Part of a small language model's weights: tied embeddings.
Each number is 128 + 24 x the weight over its row's rms, rounded and kept within 0 to 255. Layers, rows and columns count from 0. Numbers have three digits each. The size before them is the row's rms in percent of the matrix's.

# layer 5 MLP gate, 704x256, rms 0.222, rows 580-598, columns 0-255
094:097152090126177146120149151127129129174145112089133122153117149140141127124107158116126086162194092120121145141143120100127112142123126079125116153139097142158137169143137118132171165108134123141105166097108116146149134190150095129125156111143173156121133114113139123097161102121108130122110098131127132116096155124132122131132164141127099099110124097154147133131098091168096106090124100118123130091112151141115152096143150126116155095104132153121124133160064149079104109139127098149133103133114147147180177134147111146128152097124118136145097116174124125107136140188117081164117083119137180108169095102102136142143139111140147124087137154121146141162102134133149160139158107125115146095183062134118082127153126114113145135098145120164128142147152093136144127149155117
107:127102118136093137135147146136103110103135131123125130141108190121110116179118153169125147161141145104154127145165152150133135139126139121149148124143084126165144127087108087121110138132174113148108188169160118101160142131136097097115155114128148142130143113142102125143131139165143141151145156108157087118114076126130123099145125174088136160095104147116119149169144118146136129123096130143119133083098140161139094144090139121109133141147123171134119114125133115115125148128078160160131135090105168073149149093176115179133122141113121107097141139100147096069159125072152135133122101121116080166132116099124145159157124109089105095101116151145132183170120121117116152148152177073137119146111128142138122119136130165142097151155172112125165109130148152148145092115121127
100:099193107086107154117152149137171124121135141133152159107130145120157138120173112138136142111140091109130144167161123111117133126151116132093129087175089110128084115125139094144101119131155154113126128119119089122169156125105061104108176078113119167138083093119101153106154132162148098144148141110150127135159157137138125131130144117083113080167127101099119168109160125126133133146115107126124123120085106121104114153127111106125135106173185123128080131116131144112157145089160137107185095097112139145141094165120118176157126116135134109117152169121127131129097149165134135104130085109121095107111094118140131136175134113142127129138142094149101147143132126172087138139143104116140133131134135137133141153112164086074126149178096117170129114133142111161111126142098155
101:148109153130177147172104149114126097179145101090186110134107099158113128104126103112125128106126084119114141143102086128133127086131127104044159101138112114158140136109151138108134107110161127144100091118156144164141110119131135152091112111141098137075136140098115143131134105137153150120161164144155119140138157099124129100116124170098141124122127144127116120128114129155110125123101145180101107103177144078158108088115136072126131115085113134095110154158139109115160144105134132104121109114122138135113123104083103173128137157124110069134122136061138099136130105137112138117114148121064168112124153095117115139114119125089139090142103128134133121138162156180156126124115120166133099110188109113104120104136129156138165115163119125116141145103115137121082120136146158
100:092137128133148130128129149148086137124165123103167086123131153154099116170149136117127116179153137143159144075120134068156098113178116126115146144182163180173108132151130103124085129178096143152136115135122133135134128100102127153103110121108160153141142133145100110115136153166109146138081136142093152117141155155100127105121122093133107165125163091121145082135138154135133147116093129109134133116100110128132144178132130138098139169127119154122114150104165146115160112099125150141127106114116159145148138123122133180145139122153105155130130138122101120102111111122152110150113139136126050100130098143153114112105146149122102075107125155110093113115152145151131147168148103139115124110118182149146128133109075187131151147088143143094129157068133149132150110115148179
086:094135094157093128117179122153170109130127183116166113058095099140134116163163160111146161139083107117116131102122145131098118124115085085136147121116161131152131119133110137154103124166097072200116125144111125162145115160157138095133098104152112125105137123187141134077130114106092180128124095144099103117158096117126080129075118121106091101125155136126150111157111155141109163124113124158114140093099127112137135099125139166103175100173112164125169149164131148156115151096121160139165128130137103133153122160092121136129127141156121088133093139072154153154132166114104107140121127130139156111139117114114125102096143132147135120103163131116107161118114105110105120126140102117098133131122125141170106093124160115141118125121112134112107105149147113144122122168111129
102:103157128113154136104162123127135098168162113138112125091119156143150141150062125127164169143114095099154094126105098147138125109159114138154121156126112120185121160122077138122146097144180113167113137137114110155129127152105149114141121118124114102132120106128151134102131120121177127131173103129154095138166124148143109116193151153141107101087094149119132125115095106115121123158134154168092125110128122133127164127119157160154152155127148144152157176116093109131128119114117122135113153124117118104108118109102137093138087157141104147120102138142128140124143137194103152104143162136172163102115098144051166106150084135083120085145095133135146166140115142156129117145122124119105122171112106136108132141131145113117115087123081130141104167161116089084134166137086142
093:116133113157179119083106104125144158095122129130161120154138099196152148147109076149130133091173123140107125152116127153118166108104136120108149123129119140124122107147094132108153121091129138127132107135116118107094149143145172121123170149110117093096145159114138126123138113134128102134164116150129118119126108128126104163111143104161117111192162134181150114147137152144116105161130120122130125131122151043113127119145146127159172152146076119170160151112120104115166136133145174111161171136153107128127133120165105142094067158143123129096122130141150143145197166124151138143179139119167117096120137137141130130097115107125120144151189177111136149159134141106135146095090152161087124112109143139128143170146113100168099101148149139109155122142103128124117158149146130
103:171132118076113102133165102138150152159128084152132136121136146094149111140132112131084121092125105114136137126111128150112122138110109121175117096108109105151136151129072131113129088128168164125130170101134126140151132141129100157159140119093143142123110115139114149109146132140125120137137111117146144153084100114120091152171100141158125110103134149204155078134144133115098107160092109093116149129147167093133126140129155137127143150109058103145097112136111077154127121185137074086104113126110124126119148123120155140185121143135136125089124119168136151123164158092100105129131128106136095104200126139135144091150101095113128135089112158127114130098086183161106157149140117154118135116124157153146141130117098106164096123093132115104138110138121099132122128103086100
098:114171147153157089141133117123124107130145091116107107130162164165131138100112123150152154123143155127145100132170141140132094088134136130185105158133117143141141138127117130148134088142123111146117188125156126119113132178064094124132161125157124099136135103130111131137176102096130125125136075146109134116130139104116110113127115126134156117149129145139123125156123098125141116081093135145080113073113191129114143151125137124140155169088126145110071102127104102137175116131130149118131099161150136141119173124083145100155129135184139136107094112151150125130110062130136109094129116112144146144131132088127083101124083129172190155084112143109111111120127150127124133139144178141132151083112134146134113119104099089143128104160136108092128104149119124184130091152125151
089:133136064144106104134090122130142147142135145134108109093148158143118133140186113121130167141129113106141135109121166115134121131112131111074130145148159109151135099148116145098118126074133125127123120135160110113122129172144092105135127120137079128140122153109111128084082087116132144103169138108136143144164124132137125157147134142120161068128117137124098125047159102137150131168132099111146109137146130092097194158088153119133116121111147147126081131104136110117144170136114129152104133167156149103119152139145118107134158116120098141144164169150082116142133124177116157120175090134124124070200104118160142098128086077130134136113158131132132125134116142147105175116138157107160164088129103097130150154116121131153156121117087132124106137137137128158109124159118157
100:155196110125151123145138153150139103102107163119156145152127102145101139092102105160127173140188129128148106136107122099133135122159148103095170137115160083136121152138128081100111091083119121168114128103109163102138058161098127143077165131100131139110157111131166190143171154140136148138133143145129173120098143102192122117103119112119114125157125140145154112151112134130159083089126098102123105122112177143098113108111154116116139130105118152083155123122145111186124156096103120146165101112115147142135127140144103138130116128109109086127127121123109146136126091136142149117140141123141131097103153093156177126130091108162124120109109099135164098125122151137147147156130107117135097097079109118097081136088146109117116111133140126123116161126119081129098115112113123
107:104124109131102103118138121134129114139123131113141088128099150125116115078084197153095144147125156104149127137067121083100091154123111113121156133142137139109136134190125104110160090135103146131113112111145116167125150141154111102138147167149104140135116167124129185112110147124136123155101089124092141119129102123129160141144156143171139118122100144145120157128126121154169114093117123133092092139146130151095130134095153106116116139092115109140110121179138091091107114134140115126104159119147132097134134159140154142152121125119139192105143113145123108088084089156121141127110147135142130164134130119135172178099145148156154164100062173110159136125079120126131144086157159113121111092115104105114181124120081156149109087105084133092106123156130120135160111127130116
098:118148153113128148157094139125124089147116137113109137232120169145111128156115122150167103150108109129155120138145118150103125125110107128120125173152119126094152152077119127101160130114163128107115127154144133157130139154138122148167132062126114132152123132131101109091101124132147172124114128127133095104083062161124125180076129143155145095078129139163121147140135146143141136120158134148121143119122149131134091142114176135130133130149115171130145118106120121144142141135127150138078123120097151147144137147144116095068165149101097149179144147108119146123077134113094126160133075095165164135166144146141141153105155136109174086148147112106109109136140148142126112152166119150154102128152138072151148142139111142123129140132119124136106191153130115124162119103117148
105:138140121064135123136132101139145119133150136170148123099126112142099130096151124143134136131091155137111128135099135144091107152104125126156171153118089124119170150170152129125113143108142144117147138096109145107128166164128117107127067113147116174143140147121100115157132127127140116154157156129112135110125113122116123082111092115102134143133047131110118134170081149151149155138119120095115091093092153107129122093139181133139160100159120128124097115179095113126184121096113138129130156137141106136169096125169096117092163074143147170132133107083117137104100152153144123179174098126131113128079131127160124115109127101161143134162116120151144139134158130139170137153139141121135175127151175117121138170166128124105134135185109131116096140136167089131146139107159133
102:146163106127136099160152138095117120158144168138123109117117114140095116161162140157147153146115102153114139132184114159179139132131138116078153159119118144131158138106182151121106124057144099151161149097127145131125130126154134109125138141137126147122163134138175149132119135132114102159184165115112123114119100131155110154120114131089119085142131130105143132134100092155148144086115162160073095126121145126147105152152106175097129113112139112143090094149131136111070125089154114104178117123093129087125129107116108126136171141125121178143127182170155158052141138113103133137119095135149128116139091115164151075101142138178114140128154128161099082121117100076127138127115126120119136155163133130143134129127110097114125117095133125100138137120159144145134090132131128
106:125141072130114132128136145140120118125113100109164131153121146098093124073124144105139137172129136148135102151126144113100118119140154120095168125109147111117181158142120129083113133127146119165095121122143126096098135151132140134151117166141160094111125137092128111114147105138093093113130141088081125157134149127144117134152116106114145152150144116158111176138094155112088155170158129129137132141119124077110148116141116131080135132091116141136130133151093158123160142135123118118109132152080134197136149140084147148130135112118138145089110197137132126112110180124083146151096184125152139140134154149180146110097168147119131141127135126141121108137099115143104148082160099197115144130198126142132111138127158093158112126090125124144135163131158172098119173103092140
109:160111150132138126150144138128147165114123155121149144146120118112085154125103111129145125131134114159097145091152139084110141103110073069156141111154117165153122111115116126105161154144105177142132127128112086107113130108113108122115100131125138106126131105104098181144158137117142150112131146094168184136119146145109148127121141102180090174093113141149186135129170110154158119128155137137174110131151139127125125114121173091086140134143078173075127148106128128148147106160127122151099113176082130119167112141070130158121126173113129125135129201171131166188134104133135135154140141151141117149125105136143128126136120143113112111134160167100130144146131146113142107103124122141145148080146151092143094171135157165153135105113141143115108121121099148162139127161117133
094:125084132132137187092125113132102131139128116167131146093152146126162148105163137136125124137139076097125116140155125126095138078118152110153168137142065128070165112089126137117138099087112120146119122132130116112164143135140123090144149116111166129071151117160116086139134129120147098141119117191150121154085056123140125130157152149128130162161131178098127099147134139148125150119117162175177099100136116121127103145103141092141101185141117145097080124127108118147169131118168099143132191135105128152113122139130113166139107083105109120143156106134145134146165102152119141133162158129138136137104142149136144136139121142136117133122113128129170065119082121114098108169153167108146139129130146144127118115104116154140114139108109099123124145115111127137155115100085165
# layer 5 MLP up, 704x256, rms 0.22, rows 580-597, columns 0-255
093:144107140074054145142125144123121147127114111134120107132099123122108143111112120120124101113132142099130172106083105168143085124152135093127162123134104091154101121132137117127136125134136135145081120147119132107117138100147147145139127123163147149163128110106209106105104171088132112123144142119116157154133155139106088120180112139139127183142094163081103119154124126131146114146170173100137120133125117115151093151154068150088164118132129132128129116142134080105132091086121157163159136129154124096126109092154120107123149119113103150136162160092143126117141118145161127085095143141093067114103123132161145187075115136133129116143157097125133109119141117094145117096111131103135116115081134092124170134146181125120113100151156133117095115133115144099107095131143114
108:118149147145112096150140142131160107132158126124153162142140154129115140080104124171140101150166111135157141151142148160085125056145128138122135134124193105153089096160130127146112165174116091129130170130136126144163124059147125141141119141118164112145151144153161119155126110167195131101117092095151179151111137095127132124135132098126142155088103122126170113143128126120141116151152131132164082169129108148114115118132099097082102139113115096100151122157093104111148146095126122140138130104125161152132106152133117131124153106158157083126099103116177080148156150133115146113116139190119147114142121118150090179152131135129130107156164160124157134120130163141112091103096097113147158143145118159146081145142147140116134133112168128134110146122115127146160158120119122
103:139139118129105131118140144126133146148143128131123150114071117077094126125145116139079123142107109165118151103106101136119154134132174153145107120135138091166097115113110144119108073072084144146167132136108129115066107145098106110155146192119137110106099124165113159130151106112121128120124124133143143127132097109128166148150105113148124134146152182146117145137131176155110116154093157109156155114114086141164135142122139160161123086127113131116127128131098146094092068095131109145121167164147094104118106143130165107160148146113084117158125126156110138131149163118112106127145096102137141131127146166136112095101128117120105167158140135164132125107120107103147108094164121139099089120142115160153116074179129089127101084141110128105128114154111126169074170089125127
102:153136134162121193155093115130127099111148129088130117155088106134142144141137145129122164124141110124150132139143134119133082146104116100086157126110153113160135113085150117105152142141134133092064090131123101146153127132115088157109136123132132153125113119108151103123116149105143165136181127154139095122119153106109147121139103132096115117089143109150140103171148148134145119112161116133158097151135166130188104104136154135150128121086146137091095162111087146102145152151124126089126100141090121091094089139158139112166069154105157100141132169124122113148106143148140133124094163114149159176149158106141135130143101155099148117132113092179109139135107156148168134147155089116200092133135115123132091130125110191127106149113141138112098138121110103142084146127160119
098:124096125120146123141130115125157128084155161176147143134150108179146117112131116139132116116127099116135152136160128113149134117121137132084116141145139138119087088137130129135067126115127129126118138096145113120137155105132117105109073147137145152122104130108113062132106133094117176136194162139117142122125108148116124122083111083152160117104138142151112136108124122141124134108096100074169136104149132106147118169136109133126141183137120161123122152107142082089086120094090121119120096119106135115134114127093121123107124179102137134147077176124142114093165129085123129105127085139130132089102117151108096109114123109118129137172101148089105158100139123120139095137147150126145098146110120156104134149059150113094165182126080127089118124120090095128185156111136100
084:125118091144151093122173098147150087114139141104166076102126126111081138093094154105140151139114109124156104106118127140087092118124092103101151125118123108156151149144110149136132125155077098168106152128090124163149107162127143098107103100158117144088128135160164133079094104124124180129140104132143149168140104126145102111086115157137102104131138087129161128131112122180141096115167159145133100121104126153152147128166146122118151107149129161076102112143134169179125117089116162141160153123130124147164126150102124149136130113141096121130113106107167127188162131104117121106142146150134163111131153147112134128089172146143142133109139141094161110126120128070096103125176144120117169130122146114128165101112166145158127099138148149085119108131126104126147136148117095
099:129079153112126077133104142120130091128156126101154086137138142112157076133144138153093121101127155115105135138139136124159135122169130135131134177122130124145141121137080130113084120139111169086169117123140126137108159123150104115152138158071130130127123147142130115112135097172144044174129158132136128150115158125124152123166162145100109104173146165112142094104119125126143123154183134132150117083125068152126137140138119111130123119115138099158120127142152167126137166143133136143129157184125151179100116155114139150108119149119160117146119120155158130064133129110157145151121158091121154140138135158107140113123108126112127154134144119107172148080110127123158160126122048125122166113133136156145122092148100143124151157093113106095144166143170136158096109126113105
097:104139119153132089114123114107149156138155158122146129096165097125115144159094094150129168118123121120088143117150132108113105126169069115179178089082122165141151162127109164115185158148120165143110122146125163107084140123115110116140139138139131149137117134143102125201112080133154098157101136103104106121149151149153156129166137124148136112147131152148112157142140165141136100125104145115156161134129152088115132110127116136171119194132103152165130117148123140147111167126144145152139107138147147141141133143155140141153121126112133140123086119153073087125164131114135160120174156110140140108131170149146130117086147141132121162122148098118117135145117130151141126122132150110130130131075142142141103161111182076135176082163131127146116088149107107113097154135075108
099:130144123161128158118145135119156146119105134107117116168099098129158147127161132132119147139087149072141180129162179112170162146157094108143103118133114081112089134095118121115179072119161128121102140087114139135141144162081126115166125124146113112081135157122114149118129124083145110062084156136127143146099127136100117124112158104113081165118161160144107100169131121150158131151128080144112145115147083135120113117136131123107130155148111110117147101162128120131163138108116134102152118122085127093071115102087131152133148139118138136083092139122112122112090144117127128136181139145120117143109091098122152149148108113166105101103123159110139189156132114116133128077144082123135121121127093153123102140093140125130089126153119105145149119140098137138093094152144096
100:106112118084124117093111134141155104148130120164168119126078092166130114133106106115140133129130100085162160157144126149151109136156131131113109170107118157141163106114087157101107180108100125152114094112137156190119095086150166087127106099148138111103130124154113113138151150107131113123115141127119177140144114179125125141124149101130119136143120136117130135161117113157110098137111126121176087144152123124140103120174109121103093106105099170098132114145102117070120150105157124127079145110097131095138145140111136118187101126162151073124084137090084144116085136150155162092148132143152130108096118139144105153149120137174094158128166170138115132179102110110162155128139147149144086109114126130137111144175118123159145149119112121112131163130136132111102116147155115
090:128099111156087097145108154131159133150122105122143122086144176166134131141165133101137102134119115107160111133106152120136123096139153109090115167132142148175141125194157140109117137095135125129177137130130105098131111127147083109161116133103055139105117160150148168119089057107109107107128124129122127154193133152127112143129116109143151102105111144136116137085139084148139135169120101108133132136140159087135192151108146146119120120115148123118070146095140118095131183119109134132081110160165151128107109127168090106151147123114096118144135142122100139106143121139113086094148106152129104128157148116141165131122131091115144148129138168118091148112098132112107154116138145084156183094165122133137133117106098122138100125113092121159098144115115094122110115136116160
108:106129110167106134118128130119133129122114095103121140159114132120104126151147129147171126191068131081135100112107074149111138108115131119112149119152067137151110122134098150139108136110132148131135156109122089132114105106120122119109132101148159161071142130152157090106119110149094118134142143127163092183123151116079151123152142132133146066130126138114147097108090174170125159137091149130127115139136131112128133123177112136136113087156146134166065116115139130124068121116114143132159127107139115106132134124120137125058136153137146142143105162142110147112141120141139122156157106098149142073149160155149140171099168098145125158153145114063117109171139115104106126121104154113089126141173104132108121088142125124159100168117112121103103103121150120147168136103103126
100:116141132144069117139102140149144142134091165137129117140111186096144136140125121090127104167131087129143151146128174083141114145107102113128131153152106127121123117147098143121161154128163076176110113135136132163153096145157112147072148084137109139096126123195122136143140168098100105138126112106095146110121147128141141141140122128151128108116182087099146153083120128123124101130114161163171107118143159105129138135132120114154147134136156170139119151171126175125142104186180143109133118104144124117105137127109145098145136130111094138143104139141125162169099141133082141135095116119123140175120106131124176154095162121124127129086117113084113168166080154125087123140141124102161142100158140168112158152117165126121075124167142128124113139125166136120140129142165132
102:109122100105117194136128140127157111121123089142118131132131149160145163148109126140091132137123119117124121171132146117140121128092121167145131099113148136176113122125140136136124114135132104143113133174115135147082176134149139125133130159121112147150105110132091147138113087114127076115166153125119112125146129119203111134102171136120134127154144085112156113104148061152079140134133157162140118129150134137150105144126136151130152096190130098138160138168122142144153137069121092145157139140111163124079109126132140105135110131137184125101166105141140149118115147154159127117185129112128104045126161143116129148122062134116129143125165108100115158134119158160106143141121107140171096131130117127089126115148165129156132158125099121098113132107108061134103161158126154
102:153122095129151146088117121151141121141147142160120166135128123126128127172124115176119130194077106142132127137168116137142154118164140173112097095062136118140158128129115110135116091097119114150155097130148155155131164162169127144112125085101109138151107093123151148094093109138156110139162143122140134057112133114130124139138112131136149097166078135129125139142125151104140182151117107105161158133130136149134135183116100113148099128171126120106178133164139148107146118129120158151111135135100097141146150115110124171126136113095130124157147125128174127135085111128148128165083087121158089091147171120107168101086100137127125131123128119113158146150155094094114111127130124077143122152118152124152110110165120143146148102120143116097132111116171114191148112173110115
098:110143106152159105132168123102119126140107158120149150122131111104095139153127117118109103141107124155146110129180131148170132127098157126083122107132143092105111121110071148125132116100119039093088101099113141118136162163137116139128149128104133163116182132130181163104160130166134151135128137126120115101152123138113091123104133128108164059146132118121155136131161088152154137092123140085091135127074102140154095137146129165104151074159087137124137106158131128070095137167131172111125144138148121127114102139128120093138136123072074147137109126128126153111133129150146118126117108103135150125162149143129103121146152132140141115143141160139119127137127141146093102114103162092124145139156090105134119132139139153154134076147166126092100139151142167134097149121088171
105:140118113092136132119143143156157141120127130135127139139150140132081128121149103123100122160120116144106119128095108119148113134135126131130154101101199127103130166122100151142134055121094119115113134130112131126114138159119132148138063137155109097160115139152133170107091144131153135122113132142071140142133127134098093132148104122127168107178135123144097143118086141166129144127139143099122115117109106115064163134108129153117122164095122114128121109128132130187137125096129066148151147171139143118133068157136108102131134174111146175173121130147112157187154116134128187153118160158148147138133125173135107119154130073162134123131152118152106089135158136113139170137108111125110109102135124097101137114115118113125078116136072125127154096098161179137151162093140116
107:107150111146123161112100146184114169160109123101048135141178122137147120093115081145088130133190105145128110110099111125129139139098098123109177083135133074146137127104123122112093158115122124107110150106074115146099168148139096143142147180094122089121086142104124104133100132097147121141118166139125132092078094155122149178172140109140167101134132094110119146131115123106135157163154125133120111078109136125187103149110154124150149138102156093146140139139139139108159163112092142096149146102109102120133123153141127154145144170107134126120147144122114096139129103130122115107098142133177121136129165129112156143143140149127135088170131163160159140125119127142153128076136139100134121115128139141146129156111156131128150170124115091164143136139131115141092154112092136
# layer 5 MLP down (transposed), 704x256, rms 0.151, rows 580-597, columns 0-255
092:132117160106161130215121095132098136132147150140095130104112109106110134135127146136120141119092165123104149166126123121106089139187135147153118126094090112142112113159146095135118102120138121126108191122132108095130119129070147113161113146153137108114127135141131155114110154128111123113142147129149131102081117116137118171125162153138145126135114148101063183157148121112106142128151143082101093134124151107135113096072117154158120107128139145116142099095149098146123136065123144103119177126073142159100103129138115141131112102131135118115148138152084154142151135090119146122110138127125137146079179116096132153145148129133138093149147087121092151136123098110106123117144141135095142147144156124135184145066146121145119105172129161080099117144094147084107133120136111
107:146147083103111094147096095156154135128124101124132104113069112111094117150138130145095142116132137124121080121156114164129128126147156153120138091085108123132141091117138166126124112094177103128148162075159144100140151115134086073143132117181127139099120123164144114135126144093165116134137082188142092153115160084151121122143137099130129127118127138086126154165144145100140148153147112119136140107170140158120102153135101101112165145100138142132138157161126125133141126111128145151125137119142132103124134130151122114069129158179115126115149158128138088130108138132139118112162141123124131141161126122157114085166138135102124098132098120146177144122135131134143142157099140132138144150155107137154132122159130122150069115103136027127138150141150115144144122180108055
103:117161095152152136151137121142146137136075130097146128130098107129134098127135173122135134176156091140131128131155140135150103135160119142132129139122091125141170118145115092150140076117127123118145125130110090141133117133159143090109121076124137132129215110100110103111062113140169128103076139159164106058139084172154143171182171095123105164121127135130152132146120156130142145143121138135127150137147166123142127139134111102121151142093126169112111118136129145155107124154116114110126174115152094087142114126130122108093161161113119122114128110132158137117169167140140102137126122109079078135150129126158150125126103156127129123137103105126133135104149128104154144131126135113088119116176112140138134159142092078145139094137158033148139124101118149134155119141120146
099:142140075162098105162142148121142129149114152130109105144107118130129158142131130126114161130132112172119120112109159130118086155118113127187127122123135141109117127118128119112162158131090141105122146110102072110117116075122153126131106158122116095088090082095168086126168149137097155114112090143114139109156115172087145138164112139148137135085108138103108121127129120137110119156116137159154126135160136157113142136138131130134100180121136112128136148108114125167131124116160106174125098105152121137132126180146088119143124119167135125124147099143168143142121150143189147138126136122150092100102129118178110131116129104087112106107145132157168138141081138130189112141103125119148151082143124122175145145113141117140125167158130008134106143155122147105118104106134118
096:104109093164107126077153143145120120111069116094140108125127145147142124078147122082135149154169103119103122117150102123122097129069127164130125111149153167121109097100156111086146091105155111110112135126102118135129119142101088171151158079117113118122133083138098111154116133115160133128137108077101137128127110124140163171171139130119102138139138145124121135120106115136145130130098149145122165113135136112125137102101134114094108113139115102156150127101148108092148092118136166183142090130138086113109109139148130142138157123115125130120189115138169125097089150173159109136152155124160155103096129123077134092134133101119121124126115151107129097146130134110111126142131152132139142094088156176146133130146164120125156126118138010128168147118150118132129153140097126
096:099150136124079141129128102151134134101093138156122165105135122132174127150138126109127168157107108119144129122133156142145116151116134114161153158074146160130119120166104142170133161141119102130140165151112139124162120103082179127117124145113119112116038140166111107123112105096104149107131090095148110148101144141125098142136122163100155178143139140091108116143106150119108134153116101159112145092153125096153091127131093138140136138136156134121097139155135104141136168162080144157140118125106110150135104105128119125124115148177121124109134140148132126148112157116159140084109154163125133128134177126076105085098119109124118143096126133124157160107113113125140110071171084104039127133119150096160154105105168103128120111140132167140146118123149123072126109133150132
099:175153119152120106126138159134101122133118116107130153153169121131103135120119087127079102120166135164098116120081071081134149139111154127118130095129131139145099137097149155089138126105112119095179113112146110158131157102172130156135100122115080151146129173118117180141104137119160107138124149114114120203129083148113094095104123134148070099100114167114109152108087129156131112100131161124168134117145153110127109146110102132112151131120123148112118158138089156101140094102145141133102098074154161129140107124131113152117150113089124119100081124096105112139129093128148108111122142082123091126123124114160142093113142113132175094141115125164183137157101140149133145122158145108171136139164116131158127124114164160132158148119141118165134096157132138118086168125127126
095:147167122143121141040116089142081124152120117112117138096135130157115188137113096158115106112108151142128120158118134136108148091129136134153139077138112099101122139141123126108182133165147120127091120182110159132097131149189137130155165150142161112111083117156164137081128125114154125126116141131142152127137150112113121135135123118122117095080140080119057175138117138157145120116132124149092149156148094114091116159159134105158115131145112111142123129121134129116132129124130110144072086124159140115133150192132158159151132111151115152138155128128119114155129141087126123142112162060128085160141111125087154142109172139170120172111153101102127103145106111135150140131100094114104107126118104160126137135107142122158141152186147123138099115103123150104127136141130108
100:144099117167152121037118120113133112154112126173145167212117132102104117129084164120119155090149120140152119106118127155143122142157139132106096156147127129159171139147102111111143124127147125160151101124110151131123127115103176125098117132095139139143140159149087139125146161154110120147173161141167132109144126145154154115135143150128136097150114104135069148132151128125105104141119123131149122093106135100069122106119130158140113111116141089104144166124158092128103146155134111102161168144109137148162129133122130112093125097120149164096133136153123148124160111140099129114177103134107126099150142130123095114175154133142150143139111087154137082157107097126153140152152131162127101108126146137125130100150088141105125125148117081143181129170130081151114099116168076
098:127142151084119098106139083172157106124147105120195109096082127142101136136141164090111114122086123097100161129122123148145085131137130139120115127108129171163131090128099116139135134155128109159075102109102173170125125179133153156158158133111124133124143124151139111153149157103141142133116100076140145145135125142137128130142158109122122132114120141105144144173132107174112122112098118154099097138140094095114128097151159173127226117105113177075142148174139112121126158136142124149107138138097137094115143133118127114123136117141089124104092119107149100114173136154123125068149143142131126140169120134126161092145103159104107123094128123124112124157156143122148148147134132132132153170124134080122120096169140116104114137121140123131166100143115165104154157124157169
088:132091095138092122092098137119141198150165105113169110090156115153152144126157111138163140099145125077119181116105134127153107102130105110118096164142105112126170131163141171143143111097152106148112131136107156113125110104148104119148133161115082140141035151142173136103103113156128157087154103110126157133145119162121116098122136084122120096136122165107123118124122088133138122159114146111126138113132136094092141126104144160139080117087127180076126117116150116137148158151101120125146083135154126115093138118167106135094126113129098122127176115098107123107125107108134143132135135100113132107153108111156084120097136118155100098125121134130136138096109129155137147105078139092192156129121108088123163132138123163149142153109106108158104121136147104129124132148149100
100:152093115139121111245143105143136142114120114102146138138111147121088141124138124117164146129131122108163115099090105165110092105132127086121105097125152107142121110111143123136095115125147132146144127139132172155113127144177098136087120026142161146141096100152164111117045143150131109141085136139140151150135106150119129135103144114115106084145153104145087144144120149148105148129148112096136150122153100132127110153123123141086164154125110134146114116128121130137132128163102166148130133088149122130152163093114105137137133128144107105167087109150149112121114111162131144119123164105099104126107173152142162132045122095158108149134110148124112155111128111094104137146156155148139119102162119127110104119120120108118111142133107147123136127125182163126139129114151130
100:116137145127131143118131121173121118143143123114159124151159186130140073121125138127098150142137131157138154103177186122143103164174165096123124102137134114125130101126140131103125100136131139135118119129171121140125104088115111160117156121165140134118103173115139114126133177155141113107112111119089129128132106139101135160183109134142101059092136131095085176113061144142105108150117160113120138149114098139107147110120125154106112149119129156115112064110120033111126106122130150144104144098065109148136139104115142144163112124149164153109126116091095125144104078150142107129114154121144153148167151105151137131133114121154122137122134118122103097144136120080139107122110136152119096113122125110145151094115173092094157136135135134131120183131141113124113090174157117
101:130109082079117148093133104131127145106187092105126114128088133147114142133173177129155136086115136160114165143154153118102131112122174088135137133093139140156118143136131112151100115131151132107095087128127088112132131088102123138124122162122112153166170086115149148177178171142130108089127174128117118126079176121115099076098109164106109111120119097158130177117102140119108134110175145145127115177125123151118141102131125136137098140167125093090104117066129136119139146139137118124144132124173134140102129158177090133120118125156123136125198156123157168155160130115139112119128142112119110116112117145132123134134121112121130152116129188113120137158090165127142139129103098124108129119127185140089139094152113111115123130115120121125124142127135114127119154061165145
101:171091117131123140103135096123117105131116083134131118158125089170099104153146105123141144119117114102151115146138153100119122179121096182142160113131105122127173120113120107180128132094132120126176120114120119116142139166172082131132129103161094160128106123143126109166146099069156115116108161121115118125097123160096108146160102086137164143110103140097139115150123171116170156145118139121125116147106111120141124103110136089102127123141153099097161143121138106083166111150138124193135111114126128119135117131171106120146139132133131175142148126135117134103165086148101143149071107105106111118134113109158139122088101119127158155111165115163113127103126170121159099112146095125133130151112139095126123105125125121161149126144120175143132174190160091159088121125113060
103:067139104129128158005123167132147147099125138097112101108129113139099152159146141100098110131079140078106132125173133137153099093160109095114146134089092167097122152130138126113143144131171135144125128145108118133096143143131080120086126129131109107099126111102123088093140091147150150146122095113093132119138118122129130149128090136124129134139154113154126148111133100109093174093163162128122133127121119098091100087117118141092141131100069139143111122126139118123114144112104104163147139122092173141118133104097132114135133163114143136125133096150109130136127108075141141123147111117095108104083127132103109135126123138135137138111073156099131150132130145070159123102091135153148138128141143087160099100088133152137131109090141081116129151131136171155134134141101122
102:127104149160135109084114135137141106121099116140090142114143117128147137135132098088091125128037105148149132130120129112141153153144166115136153115138124170146129139108120138143102123094109119120101134177133117116111154121101083098072150093081122163118065130124122116141106139125081131115095205133108135154104117100142139100130139151122126166126155112154117161159104092091115163150142157136098110138103114112085089135151157112135113081143093143127102130116145141134158103162154137161137115106160144104113132172138135113115161119105148169115151147100132116134123117136124136119109116118148124132107157147113121155159136156186117088131170131081090141087126104138134139105144144101087120145132163149152124107135185161096108115113155166105087142149107104119138109114158128
104:158092111114123167141129103098101151148151071121142151063133079168116162071126136142114124141124109116135166151137139130126149103125105116134132122126153127155143123169107176122125125135090130154179164102093125134143113108159107128109148109139123137123102117129126100139127095151132105134114166108135100128126140137119102115156133116083142113105120103116116132129125174084167105092120150115126119117164126136139161149121159095143153117120119129121101086143117175108112151165123103133187181085157111143082108157091140079126142159146133145149135127163114122100150088140130137145126094118114122110126116137092089141148103102144130093122096143117095132104096149139130122107169135096172101149162132058133114111141151118117172124134141188130120104096120166137088115160165120